python train.py --hidden_act="swiglu" --norm="rmsnorm" --rope_theta=31700.0 --attn_scale=0.277 --optimizer="muon_variant" --learning_rate=0.00566 --max_grad_norm=1.0 --schedule="wsd" --doc_mask=true
Each number is 50 + 10 x the weight over the matrix's rms, rounded and kept within 0 to 99. Layers, rows and columns count from 0.

# layer 13 MLP gate, 832x256, rms 0.345, rows 296-312, columns 192-255
45 36 50 40 62 51 54 33 47 65 43 41 68 57 59 56 52 61 56 50 46 49 44 68 50 47 56 62 54 66 58 34 42 59 46 55 36 58 27 57 58 41 45 49 47 45 48 50 49 47 54 67 48 40 56 39 49 52 49 57 41 56 69 38
51 50 48 54 38 48 52 47 48 36 53 49 54 48 53 37 51 70 35 62 41 43 37 62 43 57 47 61 41 45 57 39 45 52 27 46 41 64 51 45 38 33 42 64 39 45 61 70 57 55 65 58 65 52 65 55 53 56 57 39 36 47 45 48
58 59 44 47 45 54 40 56 58 49 64 58 61 36 43 57 64 42 39 47 56 51 54 56 59 49 54 59 50 40 54 52 50 37 48 65 52 65 61 47 37 57 55 48 61 56 54 61 38 51 42 35 51 44 40 40 62 54 64 49 60 35 60 46
32 51 45 52 25 54 46 51 68 65 60 50 46 42 67 47 31 63 47 60 61 57 56 53 37 55 40 48 38 37 60 51 43 50 50 31 52 51 59 76 54 58 53 47 38 58 48 47 54 59 52 37 53 50 54 47 54 52 42 55 34 45 63 60
52 63 45 46 54 43 46 60 55 42 58 73 66 43 45 56 63 51 36 32 53 62 39 47 47 56 67 49 54 53 61 46 62 56 28 55 64 27 60 36 31 25 49 57 49 36 76 55 43 54 40 50 54 60 56 49 44 48 55 51 69 59 60 44
37 46 35 50 59 50 53 43 52 42 46 40 55 44 34 40 30 67 50 47 63 52 41 29 69 46 43 51 55 46 48 44 40 62 55 55 67 45 73 42 48 45 54 53 55 48 46 44 58 68 62 34 57 54 47 41 41 69 54 53 68 34 50 21
83 49 51 39 52 52 51 67 60 68 66 63 62 65 40 56 52 63 46 59 56 59 54 41 76 53 58 52 42 44 49 53 55 39 45 40 50 51 58 50 61 66 46 51 46 44 56 54 56 55 50 37 61 50 65 37 46 62 49 36 47 47 55 44
61 61 60 37 41 52 54 47 30 35 50 45 59 69 55 47 40 57 57 37 53 37 57 44 46 57 61 64 42 46 39 46 62 63 50 73 47 51 52 37 64 40 55 57 53 45 35 34 41 44 36 65 48 42 58 40 57 53 43 65 52 54 57 55
44 47 37 58 43 47 55 55 41 47 60 52 58 24 51 50 33 60 68 76 70 39 43 54 37 61 46 62 42 56 52 70 56 63 61 57 53 54 74 45 30 45 36 61 52 39 78 65 39 53 37 45 59 45 61 55 61 67 46 40 43 45 61 61
66 58 51 60 51 52 54 44 49 57 66 51 54 46 47 49 40 46 36 44 52 31 46 61 58 70 49 65 53 53 72 41 37 34 48 62 55 51 44 59 62 47 55 55 50 56 59 42 44 59 43 61 59 47 55 50 23 52 43 33 52 62 54 34
57 65 56 57 46 38 41 32 40 30 45 32 41 44 42 36 53 55 41 38 29 64 63 37 40 39 63 47 49 55 55 46 55 64 42 42 49 52 58 48 51 50 38 40 66 45 46 46 56 74 55 48 72 32 49 56 54 52 46 46 42 42 69 42
58 49 63 40 49 53 38 55 47 48 42 48 40 37 41 45 43 31 28 49 62 57 48 58 48 51 35 69 19 57 47 41 40 48 48 43 49 51 67 69 53 38 51 46 58 47 42 37 57 64 42 59 53 37 51 57 44 49 57 60 66 72 39 55
40 44 40 46 42 46 53 56 52 64 51 44 41 42 40 40 46 53 42 49 62 52 40 73 45 56 47 61 40 72 47 45 60 62 37 32 47 51 54 48 30 45 70 53 52 20 45 54 41 40 54 48 53 66 33 44 44 51 41 62 57 52 53 45
28 42 59 48 38 31 45 52 62 58 49 57 74 38 42 59 39 64 59 51 53 52 65 39 56 51 57 60 34 35 54 65 61 41 45 62 59 51 53 53 41 59 54 67 46 54 51 59 72 35 44 74 62 45 70 42 75 49 63 46 44 56 51 56
56 49 52 45 46 52 39 50 28 38 60 49 55 54 52 53 57 38 45 50 39 59 72 28 46 45 54 55 54 75 61 53 34 42 49 55 45 47 40 52 49 45 52 48 43 53 53 39 45 52 60 51 42 48 46 48 42 67 66 54 42 51 56 59
44 42 54 26 37 48 60 29 30 61 41 57 41 44 53 49 47 27 44 72 48 53 38 57 40 45 55 63 29 57 35 57 51 39 65 45 50 43 24 56 56 52 38 46 51 49 23 45 41 71 56 55 56 56 63 50 40 51 64 35 49 52 60 47
51 41 36 52 48 63 69 42 49 53 45 43 54 56 48 68 45 39 50 61 55 64 51 59 56 53 63 42 50 51 47 44 19 32 54 46 36 72 48 49 53 36 45 54 57 41 69 49 44 47 53 42 46 45 57 27 44 61 61 45 64 68 43 53
# layer 13 MLP up, 832x256, rms 0.371, rows 296-312, columns 192-255
50 47 49 58 41 48 67 62 39 58 39 45 50 61 55 51 59 49 70 51 53 45 61 39 68 41 42 43 49 62 44 39 54 31 62 34 65 29 39 46 32 53 69 52 34 25 46 46 67 47 43 48 44 61 40 61 61 63 50 51 53 52 39 48
52 54 43 58 57 46 48 53 60 50 44 33 46 60 64 42 44 56 53 44 51 61 62 50 63 55 57 54 63 41 52 51 46 46 38 41 57 53 44 64 42 48 45 52 53 55 57 52 42 63 50 57 33 18 49 43 69 54 51 43 36 65 58 49
51 59 52 56 65 51 51 44 43 64 32 51 46 42 57 58 60 45 46 37 54 55 55 49 51 61 48 54 48 51 47 60 37 55 41 55 53 52 44 49 58 52 27 51 43 55 43 45 37 83 53 69 57 60 54 55 34 47 68 43 65 49 45 42
49 52 54 45 70 41 45 40 39 42 50 50 32 50 48 42 42 53 55 59 50 35 57 45 44 66 53 53 45 32 36 50 51 53 53 39 58 32 48 64 55 42 57 53 61 49 40 57 59 42 41 58 51 60 37 48 47 55 55 54 34 47 60 63
54 41 53 74 55 39 60 54 47 54 57 70 66 43 34 32 57 40 62 57 30 62 65 51 34 55 68 42 35 53 53 52 62 46 38 61 56 39 59 37 58 41 47 77 53 43 39 57 41 48 43 58 51 45 49 59 61 42 54 34 61 39 44 46
38 47 60 33 47 42 53 53 66 47 55 43 42 54 53 47 70 52 29 65 49 48 51 35 48 41 49 52 46 34 64 55 50 54 31 43 47 49 51 62 26 48 40 59 43 29 48 62 72 53 39 58 57 64 46 37 72 57 69 50 41 60 49 47
70 59 53 34 51 46 45 52 50 63 52 44 61 39 48 30 49 41 58 55 57 35 47 53 56 51 36 54 32 48 35 58 68 44 57 50 54 38 52 44 52 48 52 51 58 40 56 57 50 57 36 58 64 40 54 64 41 50 52 70 60 52 65 48
59 50 68 42 34 54 60 41 50 43 45 45 47 58 63 39 57 68 53 47 47 49 48 34 44 48 48 51 56 63 49 49 58 60 45 66 45 41 47 56 41 46 60 59 34 37 42 44 55 39 35 36 63 68 61 47 47 52 60 63 55 51 23 62
45 38 63 48 66 49 36 63 65 50 59 39 51 54 36 39 40 58 60 56 73 50 51 45 26 47 29 58 43 43 48 63 47 67 55 68 58 52 59 60 36 53 40 65 52 43 70 52 29 34 44 52 60 41 59 54 59 57 49 39 44 30 62 68
37 52 50 46 51 68 61 46 55 47 39 45 65 39 57 46 48 54 51 56 52 49 47 60 51 54 36 54 60 46 54 53 56 57 55 62 46 45 47 57 53 60 35 28 58 41 46 52 45 47 52 41 49 51 64 65 69 67 41 39 35 44 59 57
28 47 49 51 37 59 71 61 38 52 68 62 77 55 39 42 55 34 50 54 41 42 50 66 28 31 23 58 58 47 58 41 63 54 45 35 46 39 51 44 57 64 40 50 49 48 46 61 45 58 68 48 45 41 48 52 69 53 54 53 50 50 44 54
38 44 39 61 52 59 42 54 76 44 54 32 77 37 42 37 44 64 52 40 62 46 43 65 38 44 56 52 61 52 41 41 47 50 56 62 44 60 51 40 54 45 53 57 54 63 59 37 73 78 66 50 48 40 45 34 52 59 43 42 57 51 52 52
42 42 28 53 47 44 51 56 26 51 52 56 51 46 52 42 39 61 76 58 48 49 51 67 61 59 48 46 39 48 54 53 40 39 33 65 54 48 65 57 44 41 56 57 52 51 41 58 49 60 44 42 47 53 46 48 22 37 53 62 40 26 47 39
41 37 59 55 44 45 41 46 45 43 63 29 72 47 61 66 64 61 48 55 68 42 57 45 57 24 52 61 50 53 61 63 42 58 62 57 52 61 47 68 73 51 32 51 44 52 59 37 44 38 35 49 63 58 56 44 60 55 49 68 46 73 27 54
46 70 37 63 58 49 33 58 61 72 53 24 38 52 31 52 50 46 64 68 70 44 47 59 47 55 54 52 42 48 40 34 31 51 50 62 58 61 66 72 37 55 54 59 44 68 60 59 47 45 57 51 47 55 47 48 45 60 44 46 64 45 30 32
43 38 62 40 45 65 51 32 50 62 54 44 52 54 64 55 53 42 43 48 41 48 59 77 56 51 47 37 54 50 63 34 71 43 50 55 51 61 56 64 60 54 47 42 52 39 52 39 67 58 55 61 57 44 56 47 39 66 51 44 52 51 48 36
52 44 50 47 42 72 37 57 39 35 43 75 44 60 56 52 50 58 53 38 37 54 50 55 50 43 30 53 52 63 44 36 36 43 41 40 50 57 38 42 62 63 56 60 51 44 50 50 31 45 60 52 38 54 45 37 41 68 43 54 44 56 55 44
# layer 13 MLP down (transposed), 832x256, rms 0.343, rows 296-312, columns 192-255
58 57 59 71 53 62 42 60 59 31 53 50 67 66 65 55 43 43 66 57 51 42 58 55 57 37 32 45 35 35 53 44 40 41 53 51 45 54 59 64 51 29 67 54 47 43 58 51 41 46 44 53 47 69 36 43 45 48 63 45 57 61 65 62
46 47 41 62 60 55 29 48 54 43 42 74 46 58 56 35 39 66 52 40 45 58 35 50 36 47 54 47 69 58 48 54 60 37 40 46 50 54 77 44 63 39 41 53 55 62 34 66 29 59 56 36 53 45 32 45 60 63 32 69 68 39 56 51
57 59 26 48 51 67 52 52 60 43 51 55 50 54 47 59 50 45 62 65 42 49 27 37 50 65 34 27 53 58 39 63 42 70 40 47 51 43 43 37 56 43 54 36 48 48 51 58 68 40 59 66 47 62 36 63 59 56 68 55 68 52 53 58
44 35 48 54 54 59 48 48 49 41 53 55 55 60 48 61 48 61 46 58 56 53 42 67 48 34 40 43 28 56 42 60 42 55 58 50 43 57 56 66 39 42 62 58 54 60 39 59 56 48 39 43 54 62 58 66 63 55 44 58 43 74 58 41
58 41 67 54 46 62 38 77 61 49 71 75 53 62 55 47 35 48 68 52 48 53 51 50 49 49 49 55 25 75 51 41 41 58 60 63 69 62 44 52 65 57 61 57 51 51 47 62 43 53 56 48 49 37 56 32 51 53 55 50 42 61 33 56
44 48 45 40 58 48 47 31 44 33 60 47 67 54 35 47 69 63 23 53 51 45 54 52 60 58 58 43 52 48 62 45 25 71 51 58 43 48 45 47 48 57 35 52 50 57 51 54 44 67 72 49 46 56 57 50 30 56 56 28 44 46 40 35
38 41 58 33 56 42 46 64 39 51 57 43 39 44 39 54 53 41 58 57 54 52 43 75 62 35 44 40 53 63 41 51 69 67 56 36 35 31 51 69 39 53 42 41 60 48 54 59 61 46 59 46 39 52 40 38 48 62 66 43 44 51 41 39
64 48 61 47 25 61 46 75 51 61 47 39 63 64 43 51 54 34 60 37 39 47 59 47 54 42 52 42 60 63 41 61 47 32 37 71 28 62 55 59 60 58 37 61 48 57 42 55 45 42 56 38 44 54 40 56 47 46 42 59 48 43 39 49
44 50 40 43 70 54 46 63 67 41 74 38 38 35 41 53 46 56 45 72 50 37 55 53 41 39 44 47 36 34 48 70 63 58 45 59 50 44 53 59 53 56 54 65 47 44 38 46 36 61 48 47 57 49 55 53 50 55 49 71 22 48 74 41
34 61 33 61 48 50 45 20 53 67 54 53 49 50 63 42 46 76 34 59 40 50 70 53 37 49 54 52 48 54 48 31 57 61 46 40 59 58 43 42 50 45 48 54 45 68 59 48 40 36 59 49 37 67 64 61 43 34 54 54 65 63 67 34
55 43 33 35 30 49 48 60 46 67 38 42 32 64 50 58 49 43 66 36 51 63 51 46 48 53 71 56 55 53 42 56 74 68 55 43 72 41 59 50 54 53 44 39 54 45 33 58 39 33 45 66 48 61 63 49 42 38 61 51 57 50 47 54
66 47 40 43 55 57 40 38 56 40 67 49 58 44 49 46 50 61 30 56 46 51 53 35 49 34 41 55 65 62 65 53 47 44 59 53 49 41 59 54 55 37 52 57 65 48 46 48 38 62 61 55 35 31 34 43 57 36 54 47 76 49 44 46
54 44 49 58 42 55 56 54 37 50 27 51 40 66 47 49 46 61 69 51 49 59 73 48 61 49 46 46 16 39 63 63 48 49 41 66 59 53 63 63 36 50 48 42 54 46 45 49 56 51 33 47 45 48 50 34 65 62 62 52 60 57 48 63
44 48 50 53 32 42 56 67 44 40 45 69 64 38 52 51 40 49 55 37 40 49 61 52 43 58 46 46 55 48 43 46 45 64 42 40 46 48 49 33 53 56 39 52 34 57 60 48 48 51 42 42 62 56 61 52 50 52 44 46 53 59 49 65
41 58 38 53 63 48 49 54 48 61 54 45 55 42 67 39 40 65 49 50 55 44 56 56 60 50 60 54 59 38 36 55 31 27 51 41 35 40 45 42 39 59 42 61 38 68 66 64 42 58 57 35 52 46 48 55 35 45 42 51 66 44 60 43
52 39 30 49 56 66 33 47 46 41 47 30 64 62 54 68 44 43 49 45 52 37 47 52 47 54 55 59 59 45 66 38 39 58 46 55 41 44 61 40 54 36 67 53 33 68 42 34 61 55 30 53 36 47 53 40 52 54 59 52 41 55 50 73
52 51 49 37 57 56 58 75 45 38 55 56 49 55 53 48 35 43 48 47 45 42 49 41 64 67 51 62 59 33 47 41 34 52 40 54 45 57 51 53 58 36 43 50 52 53 33 42 39 47 54 39 64 59 53 50 49 49 50 53 49 66 46 51